{"hidden_size": 256, "intermediate_size": 704, "norm": "rmsnorm", "norm_place": "pre", "norm_eps": 1e-05, "batch_tokens": 65536}
Each number is 128 + 32 x the weight over its row's rms, rounded and kept within 0 to 255. Layers, rows and columns count from 0. Numbers have three digits each. The size before them is the row's rms in percent of the matrix's.

# k: layer 4 attention key, 384x256, rms 0.224, rows 226-255, columns 0-127
# q: layer 4 attention query, 384x256, rms 0.205, rows 227-255, columns 0-127
# v: layer 4 attention value, 384x256, rms 0.235, rows 192-214, columns 0-127
# o: layer 4 attention output (transposed), 384x256, rms 0.205, rows 192-214, columns 0-127
k226 075:118088184149172126127092177113189098162121153130137091124113158091126119187091144168133137083121144165135109195145134152195114133147111155120132086105097144126160120144094109158076133137161132117095162104094171109123074119126099127101065058087116191093192105134162129150091131161167138140176150100153116070140163048150118149132148117135129147094152110090149123137059084162124162086067
q227 084:131126132143181119122085137171174167136150092134167153137147104048171136055138087077102131162091151162113129134120092150168091139120183144095113049197113101124101121107175053194158158168097136118080111095124147158181120120090155145191117107144126067124139167184150110101133140105113100120124115078156112140170148113095060117110122104118100113127095168107085125145103142081113110113131
k227 059:107140127103128129148146141173095171092114154111107092078080099154111197187184112100157104043196113070107179116096137194168143201104168097098131127132145188114101156155126202171101135139160136117131109107099078121120129136124147141097140184127131161083136077084138099108170073097183093136165123119154076162106122153146198119097175134102084142117139080099121104148145142138127101110130
q228 088:099125140124074189099148174120102093127128143142128072094209086109175137181090096194133145167099150096159158140132195108133124182151088118116178131150133139138170162152091138115134164063175184151089135118133165107159178107139162152120086144187155144091161087143144137127219130107141120102150131167127199157138067150164094100165151165101136127114180114078144118099130098143099197146155
k228 054:129153176106165047128099128084119161141109107186156164163101147143144111094111165133185098160129114183084113138167115151085104124184143155110119176114132117090138090096147118119125078114073097108116181077164183119158137126109111150181123071158185098182134106190170146175145159088088128121129076178127090131149167114116113173199100119170148141193151191150099134125079091117132117120103
q229 080:101115083140092159144182140153095082131145147149210134139090120175121148095081148109111154167113090064173129139140146084099115131146124150172066151044173170173175046068172111057120060139181131144149117159089084133134098085177170136083163109162144131159132122112099143108099162157110078116153147145117132127118089115124171090067124106133134181151163119100171177117132127164113133151090
k229 058:106132098105106148103144180118150155039099104106104067127064133127141172195123128076096116087101128118064141090096148138129123145114036174101104045140093073122116205182144164161135108118115073095151099226127053184122102156142131097115153132158135140079134087094104081144181112058205103106137151098095145161136113180118116149131159092093114083105079108139145131136119165163133106117147
q230 085:164160124135161076114112072127158192143138141080139147154103159145092163066149107076174110079124154103131057164125051145135111079072126109114142155114128115106132129115184146123150135139119114114124158134111126154116134157071114149117167132118083108138090158133064115149101134127114152145168125093169111082079136184112127160127145112126096131121092163152103142192122142150174063098099
k230 048:171120089126135129171133134152179137158169077125171165118075142086055139119075157130123156069092099125161141133100094103094151118125189136180094111091141122131105105164137149167112107182159137132142088139094087132105001131159167136149111138128114110107163142169079128075144150104175183118113119086179143141151214132145154095088076068119234081155126163141156133060105114163130163081136
q231 084:136110121106147154126112161160118157106130117128179145119131135118127127109092146074119172132143120097100205118166106090087124141219154132190108106116145164169204118094153001148136069152142119104162107105147045140162082156170172094146109097134129111119149112121106144066168141131124031147142185086143084150148139143111149126098120111163189179150148140080149103184125111117073147116123
k231 067:101044118138110195094123180132150105093117101159105153084119120161128145166162076142083095116106148088126141151121085150113177060104106101109054053128148119174082159171089139127131113080093114121090087160110117166111153116113170129193138162139095133175102177090150132132079168147135155119129171144083189133159154132099130146033121144150090112087119113112102083086133170111159151152125
q232 099:081115153118107147129094116129130097127093113178054086123139117121165165162110114150109116119143131140155090113096171141162136147091137112110145138178112071094044183154089206174094186096119123135094153118135217100146170127133081186135095181096168124137135087156206078144182114109122164137144120171146157171159096087173094169186130165106102130126114084169126085127115152114145128119109
k232 055:149188147125146061082102108137046140155134148122093091117130098155170136138117158110160116193152116176048127111132157104159029156163128125099169204122117183103130107081144067121128114151147117149128173108108145111167169180116097070087087071133154154129101109115115145140150133133109067142124098116140121122112069163163103149216168148112131175161172097154163155170132116124087118129131
q233 074:090134131125150130120139151111118141149099145113141073131124127142127154080124084124159093085144108115117142165117104196203113138101088131104079104093070115110109151164129112124121112148128120172096175143101145141172168213094126067129102141078091113180120155126085074140082119106143120122122153123097086091058162163099100198126130100071080150120090106160107119119127154168120109067138
k233 075:134152098126098096176136089151149165172141160107205189187076184083092096090098129117160099102123078110194115100116097104171128104153151097160146159108126107140102124097129164130107127175162091108150151128116104079107044074154148142143168090156130120152104149181082162111145134094132222147097090124200078131134208096143179099142113111112209093099131148113127144150113101138094128119151
q234 079:138127173136156073078125119162114078146134161115119153152129132104132124170152147112116096109148133141167091114138160119133099150186083126096161174145118121098021222131122187152163100136102154123136067137140222144143121124104116141117057148106101129197083159144186135187147133174132110193163088169161101115173111167105141148175132129133130116127092143152126121173117098127162083136110
k234 077:127149091113115096160120082122119181134124170152144146169067154105110091119121156179185072147168116118170117121127087065190103119117165096146103213062135160122142104076134147120069129175160087131102159109120131075108135112135089137153153132185155131198092131154093185145187091109113163139122108126236082140133154076174167105211128132142178117126155127155121172166118109058066111143175
q235 110:130120166124085146148108085148127119104118128149123050210117150106174147203128114180139105146175127150163102096142144129088120138161117115116149229090117173107078215148117122165106129124129134118103127138126174065065100137147094137100091155163148143141128103110145160147209105134143067155140142146147153108175113118175115182167172143096143161100180087134156129116171114090109156126163
k235 071:129146121157143111124137133166124137130110136116132104150181112127131126114112143174174169178089117143080152091179184095148112186130099193096120122163140179091170168126100073152105134181124124095143147141128167128125145124111154078099120111064149171142122125085109135121203114097138111116086196111141108138166139137162105161198111134089134201119182122153092140165111145112122098098145
q236 097:142097140136120134163189197181139178162125183144163109154109123129116079056139122132156080178109140158135156172149058193147111127167069160162115112131149159127143180156146079134165049161152180161113078155084122085133120143079151077134153092167068108144112157132115117073172116104146078093146104141119052100097188154127113135136137124113124182090103148117096132140145137142151101103151
k236 075:162127134133120127138140144148158119157110119104164124163149162138113147113087166095145164111116070142166153109094170120102138065084102151137175111175147103105104130092096101157087195128073052114064120102078139119048003082128151132101058114100137153152053080102136045087125114076139201150131093109185173141178174156138055162098120114122133106114117129134081114106178146155131138128147
q237 114:104101082187167094120120131181146133149168161065236116077086146145125099173139168085193098162137136115179107108114098124111105147172117100147088117055137104112127115143180146165144107167152092120186104176156140107138086121157163122159171080117099123156120148135116141138127153185113123122150121143140091138158178160095217044107117132148198115107121150092121184155175085109152082176068
k237 083:045087140094131187155120169158157118117172113140098144134106080114108154151137149167098186128152161144167127128141153163145144150093121098113125139158136141139064172141109202161146146135109154093106119117109177138121133157104158164126141172170170130095152110060140146197173084108110108132172142110126103196119050145181166113130111162109107117200121111180132091124098134110128127156138
q238 118:166137108148212129110130134132141137144151130156071106123127155079097110044162153115067091128136072114086163189103075185178163113093149175129126099096138086078115127120143121112158161119096126187101143150067094117147177124130069129089166086130153090113111116145154215150121121149132174134098182147121066129072117102149110131101163139104112136188128192105091153071129151122181148083114
k238 137:084164152125160115148134135098095081076175149149143113131185130108103135086096153088102189122130129097126090147136117155144079150124128125133125126137090121158094203143150145142173076145148201098157105100160160133149137108111133167074137126089081124011161100121141135115147088097085073145143141144101102143122094187130189083156123142111116193190127145135167138135124149145163170107139
q239 120:207162121122118143133132113154126125116161042053173166171123117106121116085138109165132131146145110170136098141188119080084163057152135138172180112118177134079161088150056144125102127113187165120115114132115146112125089132158163161064114123116140145115146078172144145108160214132143115153092124164110198112120096095153127128154138100113160095118123090133141163110150141118083161137144
k239 156:144136099197149133131114114089203058127124142120091162095179123145070092133079153140114085175105118143097112131089124122122105081143122150168163083074170091142084124189111109144107125089157103090155200139141112136107100103124100091152120099089087104096106117110104121098181185148138177091095140196137188113160133128128092141106106069121166156085181096130102092120116098149105173163089
q240 120:087129150128181093195086160103134190117144113098138131102154143187103189169133162169122130106062078108128125035125161143147110123101109133092167117086134147123099107161133175212125138124101174121141115129148122152144164080116141141100137104125146121183127131086095165138156115169122132138155136135125100155124119173174111130113216116138128165103143110135181121069164125132111141143165
k240 165:065119207130135071111107147125144142095152122040147122170130138096133172156108188106152158173076093136091121133145160132129118140163118205137128115153121122138117098152169111176085170164095116139108103123157147118194138103125141143141150079095166164103085085099100081132101163127122156144153165192078056135115117130197053156136164101154114095178138133112152147124120117069166143162149
q241 105:075087105112123186161080119196141094136087109074175147187139163075144066120086150220135109187114189117153160134095118133067076127183132100043145172082087117114144096100128113081107132107163113092093100166111116148136106136136101157077127133187169095128123146108112104106162077116125181079093129153101145179128094123148134111114089177220123143137119138123083152112169146127108166055177
k241 149:120139100184161139138125101152086174076096120115178119194225123129127125072182104121130071184140116093168104104110115110104095123141163081155113169113122116130111104125082093099148154083149082086103161080115081121128150145146149156071148072099164097129153136172096132172131100124059107154102094114138088136151136121166183158087145180120129126135131074123186075125155075126109179108154
q242 128:113138134160066135135115183098094186106094138138134220107115147107099143192136158165167127138167050082149090105118151112137123093107132164108095118193140153113091131118074116132161094138147103168126159151130148076188106117131088120128093133160085105108112111141155157080094150138133127091105125138076098100138171140191089121132165140092102142171209135098112126136140136116067169158183
k242 179:098184170182056133162142194118045127125104100210136182052091147141128093121133105133160084073113093167148111130137125162147131120130149111108148141125118208103091141095140104116116120136148116147167150113175149115136098076111163171166069128093105154130099136166170119114106113150149139134120103160144099122142114137063118123103181123163102149134152163073105101146071159094161140145149
q243 101:124095121108087156125104108170127132100114122114139117135100122121145110153100150156150170099165127147148085142127202120185157052121103111149090105135104113181137123227152101140097124059117087112157173102101098176151123123108127115144106153063159122108152089144150141119152149137133095087163109171094096142139105133157138099084126115219119162143047099132145135157101137212137135145106
k243 151:092107128103123197163099087070120158132121133095118123102065156180113165114129142166157138064127157111126107103153137123137129156132117116129061116202179114170166121182160096078119093108119137103154115120129085152133122115149158150091098119118152089165150118173106154161145105151096102115183157165184079159127132063141153098162135060174140150153120114135109149178087126153109124140143
q244 110:108140129102107094173115141128102156141122118157129131125161117136101120190110135115162106137166168127121126113091114149090120105108113070140128146125096076107136081144106098048165153099104138119124132144155130152079090142118150118110120076070064095098169150079109133119118117116158146158181145160149043103177130137069110133142098104142137171199138120118115108137072191112060151132096
k244 155:132135118116146088145119137126184127109109112087074136072132132118132158156108119095148105110118133189126113138194135144086063127106050155128126175139100096148177139147165079082121172148081086126113085118100158148121148157129186139154060086102058181110177156191148164152113114122170121159091217187147060080135159141123098156108086110133165115179128140112186097151105114164134163080078
q245 120:127119114181133125116093081039168203161128105123141106131165135165152179145109151160141078140171162175162135079149154165149083094094107139123135156148130125080104145098090132138182116115156136123152098110122102108103153160186116082059136077191175103097151119149106097140132077137134116125129123124123126140136102136158168200119134143146202096188128127067122127142172129063143162145158
k245 171:108085144130112090139085108026114104109142105079147165125133064118147114103199117116102101109127141162173129081096081119108083088102084137161177079144113106164078144120119100154123091095173107091109114177141087150132134155175131089125134152186085117091147110072118125147103105086168131133148143162129112141167150181093145144075123143083162107133092133115094097165205081106184124129167
q246 128:048153167160135128148104110103108200100119110151165098131139151092135110123141130109134078121113097158194128143077124086158233161107160142145129165118161091160139102108129120098126116102165115109126079154114141181152106134126129101136109082135186106177173159173091121093113123119124182161163099094130122132192120078165120130140143136118151148094100147117123158159098114112157198115164
k246 179:118078170167136117107109120084109120125125099113156115133102118082150084160106108145142188090125143180171129114107161112090136133123233163084165118146138084126150114115080098141137090086194141116176078120097137153118113122165152115127123126190163118196169090167185108064116187171141126160161126086105154084139189103150069170121059096095162137120123155136208083140112162071159170115097
q247 105:130160079138110112133114161101070139061129121098112119129140102160106162130097129151139117086190136157173151116114142169103146097160115161107141095108144082138161149092120108189175115137055105149137113165088150069115100127064086178131133123150206051148140118143176099133167113111107099166159158108150161114153141117142151119142046115166123126063140118150160100159160087080119100101058
k247 148:136129065166101092111146107078067119118075170114128079103163109107136141132122093166128177109163155141097164119113153168182118109125078127152174129134159130087139137133132097161111155125072112116156212164092210134096155118133132116147097107133144148093192097104174134149146129131095076096127174096125141135091126048157143158093110112135110133072095124115168147186142134128088123183078
q248 102:118147155171148212146172120157101176124152114175136120139059109156133114161176084082081137130155161054140132090115130124097134150120117127139171115120091191121178101041128071142105117199161119131153139146225142105116185073122070044066079126175128125120150111083139112103120080125117132145136144121125103176149122146102132165132068079158153143154115112176108085134143160153192113108114
k248 149:142143122101148131105126130193132151120120056146141148128089073167170109140096117117172160189111115120082155110154093076084127131126129108093126146159093165129129022101101207147143098165127203151178146133112133164169166104118153090063112153139116093191174080074137114164094184189154115100166065186102098141121161160094101125181119143176136144113176154129115126084157127149137131081130
q249 121:126112130131096153152123124119159097089129135151110149127109112138108139104084068141063107166147153095177203129104110139133124135130119118173124124180122107146104096111146091117120146141119115113137145169178040101105145091161128106141119041170110150122147159117115107119130196138130136092146142152123113060148182132164154147198199105154057070174161133130127192147100155079165174145084
k249 170:126104106138118164088100120191146146098144111196120137161109125144127147123119146130113114147118119143110114074093113135201168106106114198109107127130081132136159058123134169132162122136144121135085049115148099069151132144116115151116104102135102145088082146077150138106098133182161130095124141107158141098120155122096129115180075150162129111217113096204167179144130064137185140168152
q250 123:128197125122141123072158077136078061104156151097077155107129121129130108157123100127128128175119174099100143068168161172105106178086081136092154084110116111084109124136163125124091135165077116157093150144120099096137082121119108183111125121118120138187156090130132102123119103131180131053136121171157103143101098129099116178178112157103196138121106130033099191140100130109096195145199
k250 168:144171156092145119143181099149128135126149138083106119136184191104177132117123193113141139154168140087102199093072147129182116148149156094105146098132093104098130093174111088163089092109121109134079149152157110107113075153113115121164145128132172133086107098143149069145086152052111129080125077117116124114162096168099172103156124079143185105141084134088079151147171107108095119087112
q251 115:093193105189148132188091112096085095154123116133125119159079161094149109100181081137132119180100142142130145076081142148106128093155083147084151136124195141148148109118156070139159078138136117158148152110060158101165160155186091094132122159117151091104081135157203078112091096102124126156125153119095156140136152155086090137125150123159100167193097125158143141138063141120126163129101
k251 160:191104159092148136213135131048086137113087153140052128171135139149111154137130087119138089133186062113118150155115154085130063121127158097122107111121124126148195062136147157148131096157101120101079133171081170136143187127094162089190081085158146102127101088106123149083146150077081104139140123155145157219105141121046108180134164134155107214168142152109180182128130122144123164102172
q252 120:201139078103120134107168114164091083120143127196144250065149115136161137110127075093062128131167145117140107102194138123144103127137127080148140143133131109140161104190165106125087150131106116147142137129093128138066125148169185084143124132133178161149136150155169049082141110169182087108159151128142114109133124130103194108179146132125118133137109148171104080112133159137133148164167
k252 168:117130072106127150119100092137129135137122126152135121177126143119148098180081112127145141096124134125114137128181122104174093137145106129179105104137139184171074158119148148130140159121108143140130157168117141089134106182124077097181145157146160170209077156146081143134117134104187100061176165071146136151163088151094122186169057124142120142183125124156137077093117168111115132142166
q253 098:075116159112155180179147123209084118080167145092019129112163127170168154151119134085146130037094076100169136077185139138107133133113130127150137132119152156116119143119085104172130169125139181077128190075154205099142159093140147085166135098224116103087145144165084109136100179171147144128121157118109109119097141058126136113141110126069112128145177110080134156158132111167123121135096
k253 145:110057117134117178166091155181151120081137140125069164127180218136120147131120071196103117075087101112158171123169063097081144134135069122200152114102124155165102148111104056123106180140162151153139101139096190075173148098144112171128155154116108115133149148109134126111147090086142144135087161098090138115097161043117093052138058171109153092118141126092129154114125096121139101103135
q254 111:155149095090118161131097136138111141161157134121072140161130068137106103086072164147083150167158133123130127112174128161158143177139158177093162177101142150159064083098149143154080102112191102109107105145101121124190149116125132117114137136099107089129132145175121103144194062125085187084096067106115168126089151150079187135132143068144138159150119046093185110117081135130179092163134
k254 161:091121099106123130125105150030125141104153148151101141135063115114101100160109124153153113212124122134084066129165123137143148085161160135112067134104143122175106123116115114130155110124171108077168122126151148145131139130161149150129153155156138076140139129104115125147105076105159107117057063130097145128135095143122141100138104112088085106085118125113130135122135142068096176151085
q255 104:151097140144115151110128153123171129178161106115131048135179119125128152168145114087089123130121167104163170192167086099097172096139110123110162169133124107176106148184193215072117137113102118115120165088141082105117120113183141083087090120145081131123173105093138110132157119080094142109130074140076156174135171107126091143149174104114146085114096071111118111066090164144109122125126
k255 146:114112174106147185127149175135181135161142121161088116185117101101159168207108186116101129159092142142132142216166098079145180160173066126076150134105158092101118154179084119116128130071151072116117152149122096138137089106152152111151073112122133208034102098114154110137137104105134167126131138124112082117176115144102160131181169119063137163072155076150091176098144124163157125159088
v192 135:094109079119092087166184117107123208117115091087123123102145071123110029171161107140136139188087129096125069127111141170152102108066102111085150119118110185183138178093122161103098111141190166138154149083087152127158101181104163147085103096089120105106098137163155109119139072112134105145152111076145123099195099092127144139165178101152123109142110108169090116128140160165103180148086
o192 129:120205158133130103116062147173133157187085073158116133095174163148163146132113111109132105126174129066133116092123104178148138134148141161112080159074133164117140172138047140126175119122162103107125114129165143132109122111112116112098109171121178139197151105082155133101079109106102119075124127127165156141125126184082140180089102107145112136151143155126189145110066129158126073158095
v193 141:112093083101107118140096206157098144119123125076129146198129130140120169149155125107169164145103125086117146126076131139139154109123138128081110132117151089082162150073050113125156110119131172151080127147153126082072071149122121112139146192139140136110068114121148109170069189094152170153105169052185108127125136114152085127087100130094138130135107188136125127121082151119145175099090
o193 128:177148120109087168153119082118133090091126061135144118098103100128202126090172165133099118114094168074100108125118139093146211159106158160179094094153160123111147143171128054184147156092136108036081076131144071110128164117114137122081145074087232160127172147203147202161110140107070140136145143120095121185105197071158117135131121149142185133089120109107160084121102095104141114159152
v194 133:092118118169147121110180171099083142068124089120111034125171148136103069115153168128179154129174109164121108172171117106093131090136148171097117111168186118111090177108145121181137107129095091190121111146106169146075132097172149089144150111152100128131123114115121173162129213128138114090110135074121075098106125140100127052098071163151168108142117160165093127101134163107079108147107
o194 126:199095167123120171056161101117132137162132148078090135072153131141173122092152138152122083116095093081140097115149152145159075167145111145117143164145161100163165160181086179120097181089183126144093164200146121138114126135121129142093135126158157149128116078079159095140152111114081141075111098138119188173178161084132117123095135114157117212141116130170174121122142111127109101081150
v195 139:120174130156080131136128086121129146108144137114141058086104154148118106116142134096105099150127104112157071130126121111121131094135091076177121134103133142161144117143092105139106073105088067129096169169134169095171083147148172060145100165080115109106105121163163150106169152136171098192060114179109090125061165146119154101096170160131157074164077113162169147119093150087119156157185
o195 131:125070130149163120133158117139140124135158153096120123092131205159183136145106153118140153090141092058184152141125160175163106129111132125050106131172148182086084157122203147199146143143099080153149105074122169108059112153067110118108142100103152169172153173110096133121151095130133096133117203131139098129104137119112118085110189068132183151127153141070106158225105131116119053139078
v196 136:138123117099102131054191100174146118127133142104088110161110096120127092141125180140164115095105127145137067165130140161180105095151092087093100141121062156112133115151181177153081124172191178113132086138095085164087195132108149101140165079150093130134162107094107094085132132127083143078114132136126114175110134100127113089199149146080108111135122152077117159170134172116142138089135
o196 126:071181161116147152193124195130144114128103119138154096164137081114127084109102081156134080151123117108076123171161057098077083089117137100069140097117147114130104105096114118107146137135129119096146134148152103149079128156121148135094145081149199205146102115085136068126169081089163131196084110162103150148132160118136093164108115153147082130178163121126131086097112088115157087136141
v197 146:106157105132087136104152062115074080105096076178137196120153149052120117117118172099088213165154102137124133197154122117149140033085113115082105134144132150196102118127114192155143132116039156185144119086128124155163089134101126155096108081132152111089109151096088074186123138148157094089129152146140141127139133039075124115148158180064149143125140165117119190093141175141154148122170
o197 133:103124096118163094182077130221094128178149088088107101168146133152131079107105085136120156144103134086142113118135099203123162151141159151192103107183115077079163090117100117097115126167142084089144111152067173120135113114128173139129087114103076145137136089105158161116170166136118174099110118144146102104153102124111131161097129107094128195121113113119108115103129088105079108166141
v198 143:081156117104139146055084118121141166095166130105132112144133144087164163121080145152124097167099076161104077150080140119178115148111187136141129131152078177140136167091172113164191142077109179148117157147204135143135109127135160130137106125132107107137196151097143139138101190091108107105103101114130139078106130073148155152136161095109106182147062164115092091148153177092143145217176
o198 135:147135110114156120216177162069100108127163160101150103126099135095094117108185107109170099132174094107176091142142117168089136111184171131178058104141188154089129137177161146148155134126146139098142161035163140143136170138186097150092121159116126083121102119136129153192161067180123139109122112131126114073125073151129055134181078132120186091129080113093141119126130128149116064124102
v199 137:131099126072179106057169099135093178087117096150161092055094160144152108132138113164151165147106130164170160080180165078127133160155134096105149154144159106068183169130180122110156151092083118097115189116023175130119145143048064131061160110117123104076120143162174146100071110156151144165127070111116163160061108168153128117119144133180130142159121091067136157146166191115091121212153
o199 129:170174141131087127096151139156172121238171149145087157146120154172126132114175085051114090133169150127125166131162085158117101133095140129137106141110053167050130118127109094153134140130103135089137163102118151146116136128149125092200132076120077110129134079169150127142143173124063130121170156071194120093171215126088121196140141130133173071171095140144101137197119060117139130135087
v200 133:101121133117170109120149144154127136087071135098125154138118145116077134153186166157152100125087134143110098152087175111156090129168154148132145125165157094073131121136109171073127134112139158151100153130172183174119122120065093133140130123177133176178140155145073172118148141106071172121146112128117157107126152152117150096171079157068158161126122105102169116155117151120134139132099
o200 129:167145084143120098070121133114139116129102089094162138108128092107112075141071134174115159086162116111151080139147126188121160173109128157124057101147187080143100171119127076106141085101151085125139143142141095102156133162178097132090141129134119121158129150106127162170086136101100150091146106134110138181166184117134124139172111156126163098078075076143138169121121197156127156100113
v201 142:033151106122117123077176141131151087129063122105138146114178110088089102120075150141179124098147144129145093089134132119093139188142121169083109114139139130189135116131162184095134114098132175148125135167142113101144140127160158168183141170162081161113169132071133083102104112157145174123073110115163114116142097134172103071156098116159107167128110102142140180065151099078135179119166
o201 135:129098120125110136127087105107126138120115165160107116105117094151133128131068052108108159124065104136116147161129119080131138123207115124105171120123111138066116136106124146138141143168112152111087155130116112094129119082143137155138093122123139192124135110185148166165132129133104138114105150178081128186128108146147155081104102132110056123122068171165093121041076112151156077115083
v202 139:111150173080141115157136110132119107124117168183119119172083140117083129161109156146156156119124131129089105079120132104127103080103134061117214128161164129165095087169136105094088136038115163099130169087097110115077098084129134106114129143150171111135076243094140121090082136098133050087109115157081162126107130183129165106142073153123124128178106103160113152182102204136115111156123
o202 131:116088100179115130114116169113123176108129132141144122062155107167092138023138078138120130103143144130132113137125129122131130172146131150129092173111138171086110158111145137130115103106063177133135030151097110113122124152137203178115104093109122136155151119126150067164129135109117120215141120196172124054126146077130147163137144129061130155101149117113106172093139136177135088123104
v203 137:180115187105125136097086124116098142124138118089086137226089103114079126134138074146156149101103147088134162083131117083114159112083085170144142173097136095103131126121154116091117130123072180139125121134145103211181120149142118133094084094139122132104159190172114120205122069142097117068179125140142123104135140090114080150113156124101192116121138120106166135128147146089099105146157
o203 129:105167178154154104156115153138124138167096084180125116156134082125135131111115155076121154139093124145117113150146152169151112103158153158181114124121107161169148140087104097141162215159156081137137135092170059156088110113104157125174126164119093122131109129140150121106090198145126136121147196139101090119165091050124155085148145110109118178119175138072103154055123158141178121175234
v204 136:102150099155156122158090112106056141187192150161126048116123161121126099141168156110113135189151112154148150149122150087118137152181064120143083162154066147098111151080084143082151101189071155103187107096108089131087117121156138130163115125150142173127149116125168093103122133145181107168117108139147107120172124082176104114133126102124184116127101079143077146156123164155160091131157
o204 125:137115185086131106046092107173178116039131173134152159176187125123115132110142092153121145140140138141087099105110135088112099103102188046131131157183129076146195108077114117178147108109158103149177136132157159126127126113117137163114135058108162098103137144120108095072129166101094146150091086177148166152134099075090209106111174127187182179089110143160124148168113174137111126126091
v205 142:166126160142167138102166109078125154111117139125120072141150096247097091143113064154143170124111145163139150145143069145128113137136145117087120126060147151170182146083124123089094166116127187175125102132174141097174101201191148086132122081121119127130112107118147097116118097136171170145106115112088111172165104053101044157112121149110113105123111110143115155071169158103159132139130
o205 137:140118177090115153141128134185100106155158108162185198110120149140125115160133100169096085147158152134112095149092184089121103117129096137166132067132128119141088129177103109138130154128098145152119087082052114097190152094161151125118132118156146134130122081128092152086134128142101121078143131135101155108112035131110143096113109150081105178127181236061124171169160101143109185066112
v206 138:151109085092143122162186117127176193126184099178134109154113139133074129106122134147091148095163134120118120112119104134136141193120115082122138146206102091141144150132062115089140118118122141215121140178167212150087091102104184111110133116142176094085161183121152177076060137101123063147143120186116160131129101144129118190130144149167135170097155094163124157098076148069110150090174
o206 131:152094151088116107055105133166159089157150059118138123086121114175115144107079155144125115116094083162141141156161159090116116118170104158166109153114160074124112144125192110178157153150128132126203132102073130197119142096142093083126144129070098127122106139081115122168149076115101132130086105121164124142177179138109144139112180105109117111140123154070106101109196084142190080154101
v207 141:105125083182163142143146133094171167123092159132107183108130101166101124116139133119115185078113128155135122080077085124132143103177112146147102115129097172134131080171121177171141098122163126162142107116169165097136117148102141097166123178135119129098117093187119101209148092124096117143086101155105147187136187094132102153122160184131131172064095118140144098115145100140144142134160
o207 133:113163165084098150138106108087086143147170152119191154153093140113145153130200141159111160121100160139142193165130198103132119164095153170118092107099135074164124169108105118140054079131061098133110101114106147127071118141110142111093129144118107103115113163168131138174152159136122143151109112164121135130125131094163103138107087148162045161160163177156119136194070136124188115196133
v208 130:091126109139188163107099098098115154135126095118115143176124140131055102175149127111066079183109090136123149118164129158147128084089085166090185126134067141128114130103167134169108135152116143119112189130132164182142154136120148131150171181150111131155135128085076157102176165151092077084162097113126181155147139090136127167150099095139099084126119155131069117130097190150141125086147
o208 133:066124126091159138114159111179107135198090145193072115124135158130139200104104066091128147064118108079094080156124128150116174098126096162113095080152152104151139142123130127100132168151133101120150092152113160130129140180158115092109125078109074106147146177157124113126114152119172143138104120105090112068196099151148099185158107126131046127101101130123110092131182142119162075119173
v209 138:130120178123095111106174171168130124115094139112124118074098090104107091111124137131070159167143158141134109114242115071125134148124149158151127102097132121065122151114185103148143181153106124137180142045156140166157160185123049114119054138152128085140169077078110104058129107099146121152133152115144112106158105158137110100126113152124109121182130158059159163091159122102176141165139
o209 134:097148159162162076112117146166152149164164108093093156160131146172116166122123112151124138091145136137160143145074170117127151193152083139085107171165147130163099130091179121141126154162182195115069132152093094140148120130158194141159114125126129027104101118093128181085134097141152116082130126141197081191108142111196155161115156114161089101149115132106052108080163128158156104109088
v210 137:145081149137196186188122182162109158106129141112145174139131175062104105169117128102125105069102178117103175127071094105166127148143112135088101122128129156189156126144122127093161100090141116133116182070203149111117151104131134106123174130110089113093139090085077099124150085179152148116112129099180168114101107125109143189102072151129147119124070122095137059127113093173115133125143
o210 127:097116121179135129092106115139101097124050150128164154107140179150098116102141106113128135174111185146049123191110133114126163104155170127106113143104114137176136143113128115138126162191080124185092059141141069106109149114150142128102109203168133172100139108098137159186121152090149089099110141096107117127134137124127031167103139143106137086150136158170106094096131149135092146110086
v211 131:155081141155105067137169142172138112114109107086117123119108114128132157116158103093108121114083146131136117153087070121117123152153098126140092108100134128097105133138175064175076155116101125175124173047129142148108167104224130103145128108112142127145141108133092156084157097093142156183137130136107141100125150144150092103119156157158123158044153088108214141138105111126144165142164
o211 126:150094161170122163090094105138145125099185167109153122186176101133145128105083175094134146166144156078123114125118153124128175137100095130135096100123136131126088128180092132128144167145174159112150104125098182151102127085090185102097119148100104102150120141094103129076130132126152066116089144166120147103092136125125178086165138074176143117113106164151140114115183153187125113152112
v212 149:098074114020144173133161163134122103114136144095135106165105130045094090121119109094136174165154115128147099134105122109091124130118126165116124128128211165124125108106132089128105182092140126158123110139099119116109133077135071087182125104140072128150174098176166123154148115131136146118129128121129123091109135119110118106111082106073094124138107119193147145119122105139140200114117
o212 139:113144073179139158117128131101164154120119095104109180111097103124097119217135118175152123100249170109115143070156159087118130117136114166121131128152097156084199142104128114143106138119227102106110099113103081132146134133093134150130158139145161199118131091142078111088148107146079135116147123188121121163151062143171100202141099156167173159144108121073116115133187136134089130182124
v213 133:192102082131129074074157096120084212102144128124101172114123150178124144169128120182204129142159085123146082149203162092160162168093081127139118109127107107129122124127120158136126064084150112158120118102123165145083110128143122199118141126108132078131066107132122095094149165148132059088134095142115114087190110154107160109087114187109124108121167102154088145096111125124123097144107
o213 127:120124127116166135159124084215081134160094107121097122108117141076070138192122107110109152170183127096126139094101176118162120152085138118160138152105170132171156124139159097158143135134141114104189108123109123129157125179121181110079117111127204173145127190081114153187136132110151143137132074151133136165135152089061153101143138145082108074108169112176165126114175090161082161156072
v214 127:129119137133170143151102151129091161181061112063118162144104161134184167075148127099130103120115151139115071111129123164161170115135183129147165164132073072122169149093100142145143139152110134111118101135061103135197149143125121081151151076091160136163104119201147101168109126124067120132173162106129133114068094090128155182163084102072095080145154113106116174136161196166159142163105
o214 125:102101160114115159163096118088130123172151122165139098106094139083118090130142141187122131117127156158096105147152143173139170122124155185158140105124087073123095106096099184128214122141090113113125100076069136165151093135166127116125122126097150057113101102160159105114103147122103081105133118109102122093125195153129081116154137126079158163208116099223184131149108118033151153095164